config = dict(
    n_layer=9,
    d_model=128,
    n_head=4,
    n_kv_head=1,
    head_dim=32,
    d_mlp=320,
    vocab_size=7470,
    activation='swiglu',
    norm='rmsnorm',
    norm_place='pre',
    norm_eps=1e-06,
    positions='rope',
    rope_base=78100.0,
    rope_fraction=1.0,
    qk_norm=False,
    attn_scale=0.177,
    bias='none',
    tie_embeddings=False,
    parallel_block=False,
    init='orth',
    init_std_qkv=0.0544,
    init_std_o=0.0,
    init_std_up=0.0544,
    init_std_down=0.0,
    optimizer='muon_variant',
    lr=0.00889,
    lr_mult_o=3.0,
    beta1=0.95,
    lr_head=0.00737,
    grad_clip=0.5,
    warmup_steps=200,
    schedule='wsd',
    decay_fraction=1.0,
    decay_shape='linear',
    final_lr_fraction=0.05,
    batch_tokens=16384,
    seq_len=128,
    doc_mask=True,
    train_tokens=130200000,
    steps=7947,
    dataset='wikipedia_en',
)
Each number is 128 + 32 x the weight over its row's rms, rounded and kept within 0 to 255. Layers, rows and columns count from 0. Numbers have three digits each. The size before them is the row's rms in percent of the matrix's.

# down: layer 5 MLP down (transposed), 320x128, rms 0.126, rows 7-37, columns 64-127
# gate: layer 5 MLP gate, 320x128, rms 0.204, rows 8-38, columns 64-127
# up: layer 5 MLP up, 320x128, rms 0.212, rows 8-38, columns 64-127
down7 096:175143112095124137109128134133095118086135163146137148145106090147192159100190074162145120141138132148124137152139047106145075150128114107098157135105113143208156045156133112087181146146148047
gate8 099:139117157113161149193090116104016044108146126146111111164107163096158093114115120146112089162125114139089089143141199125120144153090143161128187126198176138091130104126117092077121151098111133
up8 100:128099129158121148152133105160112075130148172072071091176129120165136103155159145147171107108132079084160133115117093120081165127032147173129128163126114140105148164105077092116154089103089052
down8 099:107190122116161092145139096141165101146117124145155158103160140084141138125094176147158169130055149156162145141131130116164133133105128113132127138133119075255031125121135144156095177133132181
gate9 104:088157138084192144111109134102137163071130109086084100081173075175138199141075138131159109111201077172111161135138115142134088088171086147141171190146131172178199127107164113129122086117098099
up9 099:082132110124213118157092134090140127097179120118121153153139165104078166115122143162084118143188136090145134156174120139139136108158144122102105076070095175141184069109146098122133153089155157
down9 098:150131126121001119127099110154144127150149142113114102193149142128183051191066118133111139104133181102097152129162138130152138108127161108099127199128132132058167127108098107131076123155115182
gate10 094:157102146146140097103135078125164106071161124162216159109099090138117141057088163152113100144127085121156085125155137131112153113145140058102137210082161130072121106091180118064077085164118077
up10 105:117117119119106085082091064124116080144148099023138115115141117111087113098121086144134176164123092126068125151103114166167104114186104131083109112077183124145152126107116114108152174056080171
down10 101:131135141102106134113098161153112135152125111094155142109135084096131110053172139129128155118143166198145120170164132080151172143100081076100177171112110112080116124098086090125170080055108102
gate11 100:094103151161097131138127095127104178073112128075052161102159127144125101155079173135141128130109112174093151096129121178147137153190142108137183148182169035146167066162101110136111120088160101
up11 098:139122155113095177152138179149147122118125159144108155135130136131104091137093105140152113130165057136049151067118139108183169107136149094118167133123156104177096113144096113154174144113201081
down11 095:121121127148110204162059143133126118112137147135137143128126121130128088146095173124168127127126119203107193085077138119133186118090125144153179084177180086160134103131120092109137122109142151
gate12 089:125160147114153230146118073131166118091159122107139138067069116145082081159104159094075151136136130166080149134124145123109139156078174116129150114122112136129167133211103154148162092160166077
up12 095:128167146156186143130133069108126133110145137079128178115118124083076160138116123108080185124184111146146100120132136145137087117123165080187120166090116145142148132116125097101093164202139133
down12 095:120114123126047165111072060132146105139149162124149147078126157159193091146144099154109169162153151106139184126140190103159150055121176102130093141133129130165148097130136121133172167138095176
gate13 102:119102110060123098126096071109085167121117130108099135091097151125107111113122105076134151129141120104120096105103118070147136087123097152098208090157126098144123133062165101086077167208165159
up13 097:172153134091100118136113101094124157113110072120120132113170146101160149120109100146180034105148084144111091111130149155090175162154182156132148113151157090150122128100160124126096089143171152
down13 094:177079192076209099126075127141122107159088119137108101158149133153118152160122023108155119140127096146110107111135159074128153130133137140152096149123113132117104140071184136059129141174119068
gate14 101:097059196117158106173124136152137103142178221064143171123141117125184145129189177174114177136117141118135152157163131127128098150157124099159097193135127182094165165151125190149130132132117103
up14 095:134125183137125093183126102099132104124157089092155152164140093143128106148159099162160121184152151163116124129157115092098104103163149172157086099094095181120137117119141118060199098132154086
down14 094:154130093144029111186131150137163167140145131159129152169168134128154087076138116121092170119146148199147120117102150041111123153110125171160123081116103120144164102156131091053148097113097140
gate15 097:196126183151158100168114128062134106147092093076161122150077134159150172158172148144129099095153139125084091098135100088099150137074147134126140108060123158091106149102119156139127108059185190
up15 101:165097212144093107128086125131171144174086134149121145090167149136126099115126103081121086098151122154111088107079069047161169157166109185146160115193119094106142132157106139158132128142099125
down15 095:190104105071165082099084069096147126126154155110096083140104125158146080068143149175135142125146115081108130127101117112101095155096092188134162145099078150110077122087124054097128137154133019
gate16 097:120203117177146103093139084076107130185088148108149161085123121106133116111105096148152182131113109106128124126146111155126110102107129092067149139154081170136105097136114127156128146127116057
up16 097:173128112154227114117130142134089140151098136132109156121086099094164149101117099158132128176101102138097135103129138087165152115142098076145114158170128127178149102178185090156103094149081116
down16 090:095113077137140092181163188119133126150038106127098082124134139110098164096099116149146129090114105081112124143118099187075158158153110131129124150075124103195126124118083183160103091087135189
gate17 095:084126120150126155159095074133150148095178122121145136110095111139181162163146158119109168156104130136136163128122036160173094147131138157098100097086184077153155099129100168120085149165114137
up17 101:119080103080170145142083186122133114135107093119119079156090147132139088123061098116176147132095160160114047077156149142131142123144129071107139053148162183165105114105128120114116141154088144
down17 105:182073122097141122135146117132130096129104136109122067144176032149133101082128159128114166144147149127111128156124092134144194153106159109098127095133111108026146130089162168101133064112146092
gate18 110:126139129140121125121107121132122146191139132143109137086087155139136184136132120145171131158197218134130192121165095051197081135125101141112092073153177131134103108157128185167108143111152154
up18 107:159109092110138098139126067101180181091093112145125139158126177153099104103103156139157099126092125113176111148162096122120152085174128111133143132076159064125175211132082113178119163103151110
down18 098:171127106101156116132127157045142106115111121154116080130068152103128085094092129168221112123115102099148123071091116184089087087103117139112118148103109147233146096147097121173105125102115104
gate19 084:056123108109175091168068085118169117085192125064124104094150138090118152208171134132147142114146147088118154135106144201140133121190109166167137093125143111097082070111130184143115131169116072
up19 100:164125108136124103172095131119109148107125128180098168104170151127123145198101178064146149121123098104161071102112110131150114126175062144132087163180119160111129129217137133108170071174099129
down19 114:090142161119042129109109116116094155134146143122102122132136132182188163015104131136138150160120157204128102107126115106175124185190155170133100146098088143198108103133139105074136097102148186
gate20 105:145087067110112112143113193133064123133142154143159096105165162178095064130108113151136118146153121122133063142091148126158145124134134122162112139116133134119140150109163152143111130127136108
up20 099:134140138138121115155104157109071148180129146162147152099129139166110157132139075111171185178137102107100151054159153104160112141217131125171156159132165152100112059139100177144121155105119068
down20 097:134145115123080103115089123168134159121101103090159136168071138134069077083159154184135121143072135113174089181170057122117135096181092154155140142117126131100191164163139122149129128075133120
gate21 097:132087081140119121110079106155149186101177144099151115094193131124142142189159105139128127123103143070140086127120152212161119076157143124104105144186132147123126140095176173163102150152147126
up21 105:116083142103124124113104103118151155157131164109156160115140117144150147156144195056124213191125140106141080081146092131120090095109093169151117159114166136141110099119102138156066100134111103
down21 107:117101143172000091123104156084164147172145137122117126111127121112101187046127084111126133153110182138125111155139070118199165119079120148107151097171075163204147113120164122102106138106093150
gate22 105:077151194162129177119157065117103109189127174126075121146093161102131199164135126116132105136169142119138126153175133138090101126049143100141094173120123122085118177098134210147113109120110093
up22 115:145087210097131070126081109167137114144135121126158130149129124079130127134102169068127149130113173135077104148131115126148152173129154164180142116158154141154109158156123116097153136101178109
down22 113:090107187107116139112101163136119087191191097124100147074137179104159126074093146133166140163117170157143114089101086193158153133145110108111172108172187141105150196130139134124065164099147144
gate23 103:125124092132108112121104117194129067171176172134141149179117142102147113142138151114134082195110153125180157160201123132160111105115162122175176199185122133146164086081139145146156097144115114
up23 109:104160096140205161141063111111147123152049119202094144131123134123211134116110150118167121159202119111094142123092114093063093121133091161139100122127152121113100144164203116117142135108170131
down23 107:134125142167139089143179098047102109138091117115144140081137158081148063189174148087158137163118137119052093100147100116102130136142117133104088105097146174081094124152151130116113082095168183
gate24 102:149131143147102171104174124069122138158122111101093181090045118118092112161104108111165065100095122131153157115089150163103070113149136127117119155178160174140134138114119123111149174098120144
up24 099:077091134177112146104102156161140123100127175121077070124124174107133123063116090132105145146135178119187153076118196133115097168125105149110102131144130158132150222144146098146080142052083208
down24 100:127132161135071132111165160151151131110117152138130168078181145128129146193136047136120122137164170097145133077145150157160114093114133175100149096125145146022111168159193114096127159113118130
gate25 098:111134135137113106167122131132153127175167142114108126159127090129079143118130122117164053118139140134110190084143112190080076116129159123126101144087146178129088152133113084074163132139127113
up25 093:099167190083157148135111154157147182157129144135135090096120179164149112131103109127138166130175164088096129085114070122138160117170109192121128147166187153069062123141158101066112125078159127
down25 094:122138194137041135132139142159126106138164120056122084176116059109093144195128121175082115093108131125163115163153117168059133102120123075136157154073156085104068123117134150176124131153130160
gate26 091:181161138181189120117116125119176099163168137136135090166069090130140095159129144119218171126135132113105111145115132143143155084135076113105066127113114153214116118123152159149193151141119085
up26 099:130099197153122118105121147107144146108134090163208086089130145106122132139127150091103147093088139197047145141089114137084098132112164151089125114049176106120120211119106161145131095140109160
down26 095:130128125188144118160138116117130137123107123143083171125131141153098051084116109128130089095111168116184160117100122141128154112166066159106104161163134130057084085230131102078168157179141058
gate27 100:149102166059135076103118160148126124083151072099151153117113153175106137159199122175109156143135162127080167132142122111176128174160136166101163122129118093165111131114149079108148095133143207
up27 096:119083119116098168159133099104186105098122094120133143143164086126160115083111093149121147137154114112099173115061174142184116090146108102155170150094172130205160133166099129116118135118071163
down27 099:073127200150159132135126168161137092119114182111156163116157123111127130144182113119125082191081114088139110058092034193153154147191139115154097136112157102160094096165090096141126109144133100
gate28 097:129145085159195135168094124127116157127167122161172142143094076138161123133121102183109110132110096058104147106125099180076206112120131130096129161234174153125090104093155141112126110113042171
up28 106:123089138165141142112117136101059138110140161125126091164084128183076180116132110165168154118133085109101131134105051131126205085113100130145146126154141136121171089133149071176089119144073108
down28 101:114118104114079085116155130090139106162055086113097124155106101061168150144148117138187166074091139186177152117119117117107102107118144141098145183091117126151111162168117140141134123127129163
gate29 106:089181141112133171151075081125121150098141061132157092160125120158179127165109043171161166110026137102103134147103106165123121174124131131114080081106149103199149143120129144114127104155117163
up29 103:172113070127142089172073108130197123136115095081164130108116151138129107124131184115114123046201173138100110201159161115137171161142120122109166167207131155141155166133130111112150105102119198
down29 099:089139119129106123123068107201086155078143086123079126130090084110093132130142049134128141120110129122116143179111098162120139111155143103174127122137123131026119114143120141110161191145122078
gate30 108:144138167135136120075140124085074079234136141072143188094133069208104138156140160188157161168125091130125166105086128144058086119118137142119158158155153109111076108141118144058155114135101113
up30 094:126111112152198212228131058204120139161127143110149153117099125116178183153086168162157104163156128136143109134162141131078098173114157118099152107126097135083101107123098137150122156158178085
down30 099:129140095154170108099164109117124145149131073128080121148135147168202136135115102088097084102144092117113090152093162155093061099181109115085147184178139104118122106181124110092143152185123104
gate31 095:153122130193107201123160104119101121135141101124121107147102129120163103099093125125103105152116103174167132155153149123203136114137132122122170163126138109172185087066110111077159055202100166
up31 087:124159106142072175192114074182121103152079090116129116153155106161058074133115133109173179131139152150197130117171145144134127147128086115087180078185126119159128137115187076110107113149117114
down31 094:097166142128148131145156150131138110095178152167121161126132159101173096078121152182072167134105125065068127140106146033089154117086110136135083177114113095192138128187101155148160133084158117
gate32 094:137097110139100151105103113113160125098109102079084092181093086175220114120115091097156087107140140082126053131174154135133130154114099127175134175175168143095113068124093135106139125222086172
up32 096:128156104148138171189110093100138144099100106105087129126163144107125223086158088152043128181119131156134122138115105178140112134114098163060167089086104152180130166169064107096140124163176097
down32 089:154094170098122132105124162125084125145168120154144158130112065112078062110105167070140094090124093187123127058090134092089158137095081139138139135092087074146084137131123146103145138124104082
gate33 081:088129131130114134161206100118174103121091106112151167099143107151093065023158105118099188102111111127131089163089095139160177139117128163110110123146096153148100164095148109099132155096155131
up33 091:162142106112156075102062142114062112161122081162163084145152174118187160151121146149154112126140125197129112123149130106112109111080091190155164161140140160136135066168154074143148152145084161
down33 102:116085166113166186133191099143151149113111187174089158111100102168060155130179118133102139157159120138121150120170133157147093131160122113164114122099077147102137139073142145122154095128158097
gate34 104:086085127086152073113122131069153125087121153142118121120117131167096156166091123147082133102119098160108169088142133140165109173144047172090122196097143104135090174152111188113129129108106186
up34 102:162144134156140113114132139156075120135118155091180187102123113112172112173127114141150116146144178124087137147083127119110150119105171126132128113109120161140173132201205068120098116089077111
down34 104:127107111158097180144066124124133199118134106107118120134088149095142143087153136109113102112136175066139097156058097128196135176164121164152114117145095084079100137075153112046105113097132157
gate35 092:085156146097166148102115153107112156116149070074173080143133124132161123090129088147148145148100118117134105133134131087164097178168119144148094100201168078069136091181129062132103078156112110
up35 094:106136126144138118120122090130118173099126151103151118142123115154093144164062076140060116123179095135141154127136072103144114137099066087179062178125101091084109083108107175166095106142153150
down35 090:112206123143134153120079126191111132133113156140090061155121158160121162147114091144084166111063164155151162094094116168103081121152127102148057110137105100130170088157166117110116090154145124
gate36 103:125090146139225100114103137114138078117072089107111154060098126108143144141152082167109157191187131138073140152145115115099125117178118074130101091142178139118090102185185085164168097072165089
up36 104:103099118122110086111110102093075116137131110101082154104123110145136123157171149166180133084081062119175098064117105122102109166137129126162166194117151072182118068093119173118152088157116108
down36 101:107140102106104153116078143079077165122180095130166146117147119139124089132128188137117110071103122124129186118175150168120207131141140147130156219123030086171123123062091101144160151122119168
gate37 102:185163114114108153122144147139186091142177135123106068073112099086122148169137105124142113062153134090153124171101166127200076133103151150196105117128135140103160163173043169133144145142144180
up37 100:123185148119207151148146075121151108111141122108157128200157095145157167143137116131082179153161164133107194144119117080128068167148130058171126130106193141176070149125109115101104064164102110
down37 106:093133075146025121126166146120151159127132167123173110141063135134085128096194116174136149116093068064095146070154129155102144107101111121159115077139106100147147146126142125118144106100175088
gate38 096:100082132146127143101102134136118134156133148163135112113087126114085116109091121084146095117102144159060124134103099126157165118052083121098197130076033165052190084132157079092114068169167114
up38 105:176110086138142114118079233078144107118121181085130147085120139091087074050161152163144135111131168076054131114136101142202134141109165132113082142127146155150099152096100206103142139117169113